{"d_model": 96, "n_head": 2, "d_mlp": 384, "init_std_up": 0.0829, "decay_fraction": 1.0, "final_lr_fraction": 0.0}
Each number is 500 + 50 x the weight over its row's rms, rounded and kept within 0 to 999. Layers, rows and columns count from 0. Numbers have three digits each. The size before them is the row's rms in percent of the matrix's.

# layer 8 MLP up, 384x96, rms 0.0832, rows 286-383, columns 0-95
096:474528572518564463491513445441469444456462465578481428429578423523456537542540497520575466485489479440470540490507427534526461454461502616516526471424423625401433527474513546453538572502451489482504419561484491524480536493511522575541474452474488490594516507568584535528422627471436453482
097:504450517572423459567554552488404453501431486501469513589521539416465519452539370559553421423540513577559423473531521509522463536471512528501404453556474531494534352423494469451558511478573562474493465519506554482524503441518431491550552516459504515519446564552492491574431505408536515498
098:456502453520500514486409554540516448447458523621434472456472442447463478573620480437540520427452493481457375506518589529434512500515399431500498529543361452543517434520480431470497501447518528538566541462505508468522420483518416457506533535504437486501487570530469504486464565563409565495
103:434438612507504421532504490531451475471484592552471505503514533451560453441523572418438522426432501432525533601507443427494466483534571472460559506551571523557522446526606516563518415579458486570430464447467506490485492450515461462466509472534621466508531537508551505519433535533623461477
099:560534362442485525463546373507477552555448447485444506558565508435423508499546461404615554430447517405474498444485461483455473546565530551538485445522528516481491524549464595508476442565484496477526548538491528497516511520529507528455514618468466479546544511579601532407433515459453504475
095:546505578513463517482521498548606454584561435542575450544526517499432507517505494572477556557396607472422516587528396443548506495502540596520516491535513414494497506574574450520541603469462518487462522580482539515490407556441565521485501468561505466572501504533545513416502473535539507594
104:490580453570545402557542452507592364493515523507489530527487551524480583558538535505474421516472519482423442466426520522446506539592528484478525607552515486518471515490485531471596486446532472520450456576525495463450475553531422584559472457441458605484437481542374508511525544581524509528
103:539548428462490510492539498502474519588440510478487463585612469535463505476432487497588483443475500484631512504554599488459523494462530512437546510445548456502568512559517494448510527428481478537490515501422501402498528575519509484443490534475576494444638393461518406435363469527531506476
097:449404488561450473535506480521516487562486562543517436489528567486591446485556449500522442555442530458420470552496509568480439465497400521475401472406555479459474602561370538541558546557427521617462452428469474484525531492478438534492536505503508461520414498458492528614501510561530525507
099:472571446508464577510428526545548464471481535491464576512522488483520472387477551548588525438549526547542453452505453441377542499366497463456464494515511601549497493503567419596504542467530505468521437521404511514434571548531506430451442455354521536551466502548538478471450508502504476526
105:451512552430482526472459546415501545455533443564372485566479480476540472512436514476558556428454444468471432555484600571467494515503523475504466478543555474521429588493513405503534471490577514528402501563522541549473485524553509527451534470482564493514500471609506592592503429503594462380
103:562462491520515459500546465509475558544447520599492444521353539533492420483526371486478433460536572449419562539479576444487489525414444516510451412540511457512522509547459548423554546473540513452510543470488407452519426456577503467501510504493595489506582507485443514462607482440566475445
092:524460451486458453578408491492433475520536490467491601511526463424505457519568428481574495449498495414408541388496448483499490470482453486506502577469454483504464470495518543423407504652443525493548426478514517539526587429501475553445531518510549453568519521588543449505429529489614496570
101:498542428527452473505443505511502526432522490551486493432445630541489464558517464460492543482465616464564473355453497489437512535491536434553510518479466539520519514447405491472540508577498541453512443547411398558437481447530622535480504540526465516596559541472491513476497556450474574397
094:547543479478411477461443403478439482560516436633474538499550589461516537505448522471522528515446501454517556503456579451619457608444495492506468563512566464548475484454444504464483502487512581438568457430441579538487472471483549451585464466536559446536440485515617480481561565459530451485
103:435541548491391519587505583498470433511501531442458493505543403456557459487488476570487492477495505533547543541435535403538517443489511531480501490459604507540462541527627378479526564596502497568453476532445531504509512502522477604490480471535517527442530369570534424467544441499407506483
100:498466397521516490420535487415442495460592456456543552587427528484463585496425496542564556525461444442488592470569499467482483493460526518529496491512556535516568495431473556569500426523630527442569566527525521469567538530496503455534581440497526459475464426555453535431436431572550508572
104:526453464581577480576480543551446442434437568493506488559408447481550566537467556475466579543460532532587516493481498565485441504409581471468516574525460403514502542464493542480538473566422423550429502481534503551437494512486494487434349495501568480509418515430543422535524443513457503541
096:469481505540526492453499444420589488466532429559522499422472429576433491477525454532516562427383489453447537497582493437543518436533511484533491540563588516477554550466510459358502486461511594452508446528533408571537569494542469487514512524564603558433549496589489537418520482469461527490
103:488530521470433597597523522464542508496489564471410553506524413533438623434486432553492530452551558462558370497517449510530485478532554421605458462500493620533472572523532504491498425517519504509497500418511464556548404475462470466502454476518599525489474476539588490456506479431532563540
098:484588467448548467482401537509518464521508421481510591516531480549501530460493513496551440475492561542529471481498445572522605432547425491484544576507464550548503497612522577555472504441559563543478584438457495474520380634509507541438589491498545549450495539546545550508391500473487439539
104:587514545460487405505531443506477461598476549474532530417432449562533564497497504593495502471468505420604504394534582483502485492544452485448540446500495420509499471548529488467533540603484478407457492502439514550505521464478556500487401431422429430478399535505538436426501565571458534545
098:539465587501475444544512519538440501459553473488522500499523396575638502596464441509547517474529529536502502478535490441570502556584433515453444591505487502531653513551448488486491487480420501501419469511459510493460574474433489509499579495488492478493512589437548559581404510547565533599
094:472489459554441446511613468566458547513511518456555456538460550569604473497497462451501446530484418569444423605526451493448504490560592498463545510471489615471514533404530429445462564474512467532504510455507469426405462562537521449439558498567458549459581583472478429548456499454505453507
098:409368566500477460510528531512558555519492447556479450437566582515469505503487492410572517452542565530511565507424510455492449496360467534533508444525427589516435425436489510475463533457488582497487483481515499515517587455487508439417462498538483539464518540570389515556540461394474437498
103:493497536393518488484464535430534540636515502521545432497538532483450431481448532473578459602528480425517476442549490562470439497473464499563593537520589449506561483540424521580450438516473517515605486524510541505561585537475498544431530551404512524402439496508435448500391490514466455497
096:460455512424519516541516523496455479555514534502531526399604558465443406476494455497472478447526491512485460516547398414515507535562494422454495530624408478515535377501544435473592538440546492574505509514524377564560451534547487545441463454526437421503477564567528481503527510488428497453
096:518555488537530601592609410586559475431503506480457428513468437439506457466541505460393443461464452494555500475568492547521446490456481524489437466580585463448549461494575528604464529503541477519466518562474532486513581492448481555429530557437551418542462482485600476426511510510577451513
104:535572518505562437486531455525533491448537571450496514577450543464480520487431559537472619543450529506479502459453460503548482366601556485421544529449495420587547446561545465434423561424485577451436518508458475505457488573483432525476442606502534530502478493484539517447458435554422533538
107:455467507510595532486436536493449512525466439452503474567498520463580592538436522548561502433425530517580495444584582443568398560538497537463476467539559483603516448429515579497500545537461550492442581558543494498500533521439564547458457464435558609537480475564594468496511422479465467515
097:561522570561519539483517494532569453404575507524487506516435418496529520564504600496529420542519470510501481496423541485562500542560470539552515514460521406480496540496515462477354477592525452515456483566422551487491473589518513510414547529473464492511534457621427554434551516467392404496
100:422506481556471487524468531478426582470469486429482530443483462461576469575535503552584523603399442483379481444572558421459517512447487504429568390468484534513468493503580487486505496492558568484495524514521596502506488535495495501610522444571517554530490470514427431488438590547487545588
097:537401476487570576513549401434433479478602563480513537510453443454502446558543471622496474503560509492560506496525516526503448459474481508479383471580441497487542525471422457503416456516464454496485547499470478458540562482633542476431582503453563518488561436457496502431531618521476440477
097:475476475435585465460516552531466517494505471475449358482488456496467529566485533499472516527382504467466468492509576521489560452598563470514511400549489525562463422540496437569457478550559472494406540535505600422585534497464539602438572482545467480416453577520555437482439513521435527492
095:552533518510507538527488440544495438489421399550540497577460514482510413472613512534444608431473452493441572554543506474509506478534458525461511528531412553484562476567406523505502491487484437530455480486619502436492434483502522429506396549564555541509429509497493541396501572518594460587
101:559516578529469527467496509517505578553532521559484550515490452473536493482500514611475542448556599513443463535463413529509536549479465501468496453494391486610443451451552438457509570452586508418438505547394579476483463411553472538510541552508480411565558512517559410522420559523472556472
100:464593548457593479415488520479466464524548561559559543493438446532449516584491563572474538503530595548491427593503519539572570512533519492460469494551541516512554517465490529454507479623541593455587464574554486513526506438420486487497539596404502541522512579471498447465497499407586519474
092:529579448499503450523471541557443482467540510484496527500376484420420416370471579511482449491485544560519373504524558554470411552476536503476527462458441566404447495595565533425490429511478474496463494492524480432574524455461430572468527527465556535436561470546522580447495523504532481530
100:529582399442453582519504462508531590506542466508453564427472546507439531463530433546555573523410526536544580486454553583504492448532517445600550543479496416496455556431463563494450435503549416416515483497436467454468567509607517505438562509405528514502483511526420511424560484510493498474
091:464480609550487511459584485504537547516374524460478571465510486457441439456529608464524541503553555499385532544590416494421433461504527453527532427550426469536501515510522574504610451563503474477525446487429551418613527530451472525481422450523471510496498484507477426529487492490579543474
100:558478523548477433456437436522463443585496492555529571431440477563492499459548609482643554482434546561518507566495502569375468383490492472434480520518528601544527514527458522479494591548446554490536483436468472421447531492521498490502584509456464458436426511543535484489524471508581540476
111:414492521532572536398576568548576517515540484493542469471551441508513575406544416588555533521476547493559494574530551481447434441440569474524523540547557527554532522455479522516450514537391500568511495528451570508537619506475492436421468509532489471430546505530539496446499592616529543516
101:487383520496535570521543584423473456386546536538551513404472566530450503576514548519474508528589497483457537510502544546540543560628538457482472538497506443559366416456414457555483487623553487501444470538541460482516451528459472502530539516475498446476464539472474553486414442457537526508
099:463472499535577562507476569428585631500515528427503568486478451481497492559503509534470506501490451474532487492477516502495465572361549429414471498572509451484435491512496503473467532461544410504420610488465421448483407441524432539388543469533479517610531557573539438524519469469493441511
095:553431483482427430540493467622479423444447355446489459502510590551485597584519485442442591464466515525499577568568429538490450572519517503512473555557446532492559474520473448541538477539450386425523517477533500498503450463444499538479527485498464524494443565543434496489441471492582571497
089:486516453547580473506446444498438387476468508489498484440456597464524448634560438515513531515572521491583400462410496552542529547416576515553577537506506413467474539513555468431549518488494403537498517547500565543515487439514494434453465623555517420501505528547543482561544471472521462496
100:552466535518530503485476569503517544447530548526507448403593532588590443559448517525518526540598548495539607464436457495562534511497385432464589545516496498512466550537540475517509591532491518545456522435585476522413579483501444456441424461556486574606443481537440435520477474497488511448
102:456391498509496552506543580510444485438545635532487474530512576605548475550568546585569469521541540481509576496454478510531480530518544498407442406507466483424479554416548582488500414540469466518492473503467483508469579502486552459434513440495476514481608460489560570512513544437555448599
101:486560450532522561494473553639549461451445486478479459467502421440571502499526487393511483568519473500542430504507582563576510493565492358484446453462573579451562514499476514456492469527461463410608492503544551525488477443530463541510579482523485500458450513606500466501399466534499443420
112:485484449534547528504563446475571491481448514532487524467628546395462497577537475571434515505497488501533462462545502459494563584451450463501495598432548478503448599581498556580556538393549431522441504483546435408479454478569497582553500446553431527512558444456530412455564501522484502493
107:413446546544475450517463601431535540504426534466511498491423506615602485509483614534380510528544475462436435478481494498480505547547523533495416449500516427566532482514570524492456482432519441554450541491494572455431475541528454540457496556441433545497545408511560457513424533568512527591
091:480554482464511509630528574572609532455564519461492405404507503548560533431521444572450616536423466468410512504466548568549524416458514522466488455439488538534560572618552483484542461515507533452529461538493496494552457490522547462587493560430509479469487428516524565457540505492457559524
096:419476503565557516459469491464454495527484433557453472491542497494474480479534493457608479484474496488451676491483568367477490504574521500530519472519589512464457499439518483532479429627488476493587538507423448564442544487476462572492451453478589545546523444534605476546523457488509409547
096:418460544505573481405407449463448547592450535511529493439480428498395450631500475454401460475439492456445460463519467472434564433487524407513426484600498465532478535501504453531529488536530518466515479447512489419497531583488429523474490500530545496418479456568432495489533401516499416536
106:472423579437548525577492505454466562476501511505437436398466447441532505519461517524509491492502507499613506412456491532505385445504425381415465459511570485560594488549475511505568467457588433480553479479472494506551552437415451428441489420497456435412524523545518510453523490450446520522
104:475482593540575511486500451534573513479544557481476546524496576536589560424406451598581501538476564542436493427475549517494512414572416550477508581489502496484475422487596482511414523487453513508489490505544452474513524435540489533574537528399381450544521491483446566450558525565447552462
097:485430423495487448518479548484537579501434403530420485412522510437385522457488491503548450523519553449503451546436547492515547387504537585594441397414486487532480422545528510498492464450422561551561557476467559462542573578505500470476435520477518531560523480456536481525460412489432560458
095:535545533473430384496534491511515521525466516459533436461498476564582510544569530462549510443521543607563530511472492561551437563469513467393477448508453529577523591469496507459606527505630537494484485486422444476532425567552571458540472490488568468527468352433518443498474508511537543465
105:521550583528484486451509498613468557513470610510418552565429578471489393524500497462459502484582458492480507496457557555573434560533465533563417568510459451518477520522500437499486441423491399493369507571510520514576501381545478500453457482481448575561482497467520486527504483470454575456
101:533479494511470423468555450630529534373519544516511511543517542420508520466450404449473497527545559571546557446466534544542450600451403526419532506585454530574567493605448513540463493485468413494467471468516577474550523457471474460530532469546489502511380577507469435543524520450506543494
103:500579505478429544515483438481550545605496457491395394433575538475574594479500497541492508515543522480498483418486451493514494482445448530484455455471600459524494441387596527579472553628480476485579527442460530473530572481486502434529419457563477541524541521508434483528543473555422454508
115:552469454498534519548498519432429431512465552540564503461510476441443481495502430436536488466585409451602490537530497480600524552616503491536456626523493549465586469473514523507515508488457400529482487611519429566469542558521475432501515515435553527533453495467490579569427591579498495549
104:555499493446512648548552513500511522359490512382489501510455489513525490574490499453449486576464525474470474588511531484496541600460526496483464449510586465496543575491530521520458486467490500451519548475432558442511459400455458560501532392456432502533422465514487545579377408532521478452
104:504507506588538483433423590520565555577575521460480374492544436515537574540444491506474513501419494529540438498429519435468527491660495375528509475487467491470465567494439454535596442485415484480480540462523496531412481552469538540561503514509524536541468481559541509495514389521469443542
101:485444551424418522559432447447572520494500595594500476493452528447463503530412604534537551540584499490458486489525530487435495476425541509476470430482457490475467512414691473509422423543482495538511512523550524435535479531492558474496566561518507578488481423434572582518539531488529521506
097:547495430390526561432466454414456498527496510449507554507604553489512535462443493558499574479519500526457494554515477514488550582403413505522514445444571536485518484522436494454516413527496582590464549483611530485437500562526509446582498481449421571488505458441397533528514541526604454443
090:495485437462478455504511461520504509469582520463466428396473449486555472500522557509465505453512491462492431498550425474541549467512479370584479540454527485484562499474586483529581499641496607511492473543455549445469473486575414521582484541564490465351527491526431476535497522522442419423
103:460488367592452540543571579428494455563527484397505500481456444391569453554513483519458522493515441543429516550451506495454517548523520528577520439619520488557485485459589510435510537540526484578472398565482495510573464471442416475466529452484558543527507517496440433596461495441517494492
100:420506532517524503540553552537522584532472463511333469524551497529465477573530515444502478483540492579500444492524544438568561459568500466479541584460545543414432435450472418595532448471481452575425577534523538503528510526419563542527513457588560433485475493561489518517586490514538527594
100:500490468587462518472470490489498421439520608487479467465502526487511547496445591520566414466540526572493397457530545459566523469425404467520559479494568558438552471446521423386443511536568464468474550601461480539505519524492467549478513472522378526558441530527526454585499564451442442436
101:630439448456518497417475600551421529523540523490527577428483475508490425514589437509594587446477469479561499473577445529448460398569442498458489460525453438532430503476473528503475497477452450485454422455426531511454507528388521568484499442438562527489517558458481552575499545527518468558
101:503541435468544392516472589506454551525459511450402506464537522570495536521479499555548601566520450477434511563475521500541383610517450575503557418473538498460426548432487478488503498524461448477506486376589490535522483528553512464494510494392459488514540590434501538561413525564497556525
099:525355458466524531435398432529530426505504510494588583521469476528511530480480597569547556468463519501540500469604440452547472532418497600573454441598507445455469495594506547441506499496469465573481490443485403543517506547501511430481516580545518467472479448525502549433490518520421570509
097:452499538493512430405578489447420460597502448448511564552471493540515479537543475526512551605629531472382513487581533528486524463472499479468409422554602597497549491551478584455469529481546418533505521578531484445386511446521481507470492493506566477482500592510480445440517526504475521461
092:588413482477587468439482528517461493498573546515444514455553425498502499439506538536509544531442542517429513517543450494383448484575484468453537511541583507398550488460505546568493514461512446471563405620548498517512514434501446489506568497483512468470420541427439521605384580505440481543
097:489470527568382491559486495569518466424521566526523459463505437546452479497475429493457550506586387450514583474527562537576528589635507533489421537510478570503473478509527573486426490506450506477508457516503490510543517447526490573462583545476564509478405605525458510559517607493558575525
097:563424539549430582427549538540426512481461525530547472515480416551523531483379479550396508519548516526508576431513524450464550496407531473586540509457555403507539530514505492433578511513471437551505472487412561499499514565499613493481509479467429489600452520555521490560480399488582469510
099:423504535609524482504482452490494466541551478516535527427536537366383531504480443489501531417488468533468489529564541499493486407502532493520498423417451509429473513454497439463501495523462536471415380498463450493607526443527464373466552457552519458538468477522576475474402398507493454540
105:484455517464553498447456524540568505478573459463521498549513469591498521418573486507534430531560536449488529461510539581549532504497425480457532590512511423444501468469488460558383514500576523501471535458536409502590536461537540390457545613529449588545416452430510438469537552532448595498
104:536531502393425546550474546564516592573518553534428504520437436519478613537469466549529538572504479473560549514459443551505561497446520555423601474477472478492440489524527540506469467526566499522518413522389473512437457454528564481539435456446489462528580534424532587402537455435475479433
101:438577458485491511484490401551513487565512549556475462435572549471432546467559571549596479510565506434516594419564497469484486530532475525537522574465451467545464436487466506569536525537548498539593529534576508460498415469497498427494530495528461487382547574493471454591469472621422471573
103:605505587513471569503499484440563585495497498483388541524456560520483601565574501561486518516447549466512509461509535551478469500471513574509505437519569488492497468489557461528470555505451448457522481498501440444541433467396469466367484464618477558582498510507556379582483502549515474411
094:583418514590581509536495533463526531444523507528594478473425447455400567524492538442542422537526530518515523428491475449520416483526418542477437521510534420497450480530499528501508502468633557560498559471521450534481472495477594550517469444535413538510471576523493450482549567428625571547
096:472516514475517497426536527464564587604482408530476526542482465544441503571520535484552449571495419480545466458542573546609518551518467498481406505520483533565559477541465542528513569553494414540526541569435504506472485460562500547477511563529579402521577463589589469527499564605454426536
105:572527513517588516507497513436530535470499494475477537619500472480502541480539470486498436573482432481518524448468589501563514553553476602594453507565506525534552445490482543498420419542503472509550427501492573497445555419521473538407459465461431511532488453465516484459498585614319481496
101:608547529474505579551571452582465505577518572493481552465481564514501497420463531501553520468536532417475491472458490585583563531518427497526475489434493371546456512513462483567500463472424504451547482492564512448461547550466531542575513396457457495406436509465549540527390622490506486520
102:535522581394514499520489601547450464577480538508504528475568504495514594458552486543467473471528488438601575537503462414521523537552506547471522449522511555452499496515528462523481478478461504594405439483489544498418541514523455449495538443416592494462505535493445448381449502672519557468
102:517538449506440570486479587495496493462528491428488514556404514542484538515522423579471481511524485516470467534564443471505535509505532540483496566550405574489486537554602477457500491507385570542492417528438496449404493503425491414440523458483442565582504552549586554490353467513436476574
100:580502440520430395542562563453583432474463463470498642502435459509481430411545462562438519464474538535526427529467523512567472454448523518460473637497510416567436521507487496551555546490487474409437577465434517438476502454486546451473507520470483524432493505592532537456559461473482466458
095:464545591572469488525535439464459517477487509488413429476411459484562570502580435518533439437475402571490501630523534508465604540545519500450559520518470451453414414473497412529495527513478533476528416447422545608521419481455496445479483501562446454476493483440461556547483553543465507537
102:540483457504604509515432477472465473515461473558451547501473423411548417489452549475417496447533517445544478471592472488440415547564411521443481442509449488468500528510501526619479457405433418451530483500545555584480539420495446462465431446461547559489495529510380535514524610512538521493
104:573474481523466512511443429570622587471510586515536481493428463526645491509471423585478524498353484444466565477496502471420544570562515493475472445534471473456490516509471505530487540553415591489371577530463536500522551440500532491412459500451532510510517449463478538439476515459495463476
097:546478465551500553575513458483489434433484530422594565596491487512493545473496458521578479527534412498550446376526451522565521524509449539414459509452319462587542494509514493494560518440480458486575501472554492536507543485542576444557503471522449588563435487480505499408528464526526491565
093:462484601546534455511486544483476491511504451395454544448551504485464490539472523500555468519456527444581581486453506393506522408460553513467525491497446491615390452409453502386495500580472523603581558572453477434502521424502558511477466500519434494437552469514546521405488562452547493533
096:508480488403634586454575511522533522508508486514465562516511461497404576480476473483528460492512510448423420619444446471468535516485520420456373447492536544485445533452506369506472496441504394469527562460564415475495480507492504486578469529515517453459542552571516537489510511441551495406
100:482483490565603446431437525491552572524440530447521524483563548486497472381503468547538511474544492531496369544486526401450603496479527549445542495498594485522553558544447525482418465601476465510527468550468461429471496559496595488594553517459501591497437557532438577501507447512524545463
099:423440550545511490532532479483467468484549448561629442500506551547513525491473550441385470564561430531523490536496467441445509523444479492551523509524483525462493517421581419479402594512498592525555532502517439465460539544646567594547540529484514413470534501519511513524511520580524503395
104:536530478437367509540491515402494429588470526415507461478513569484502503479636540541512533515499527467546502480439519523532559456434472430476504497579499451451543557489629506470459483441463563458573458448456542428524394411543568447551528523549497552501478551493437458462457486531413463513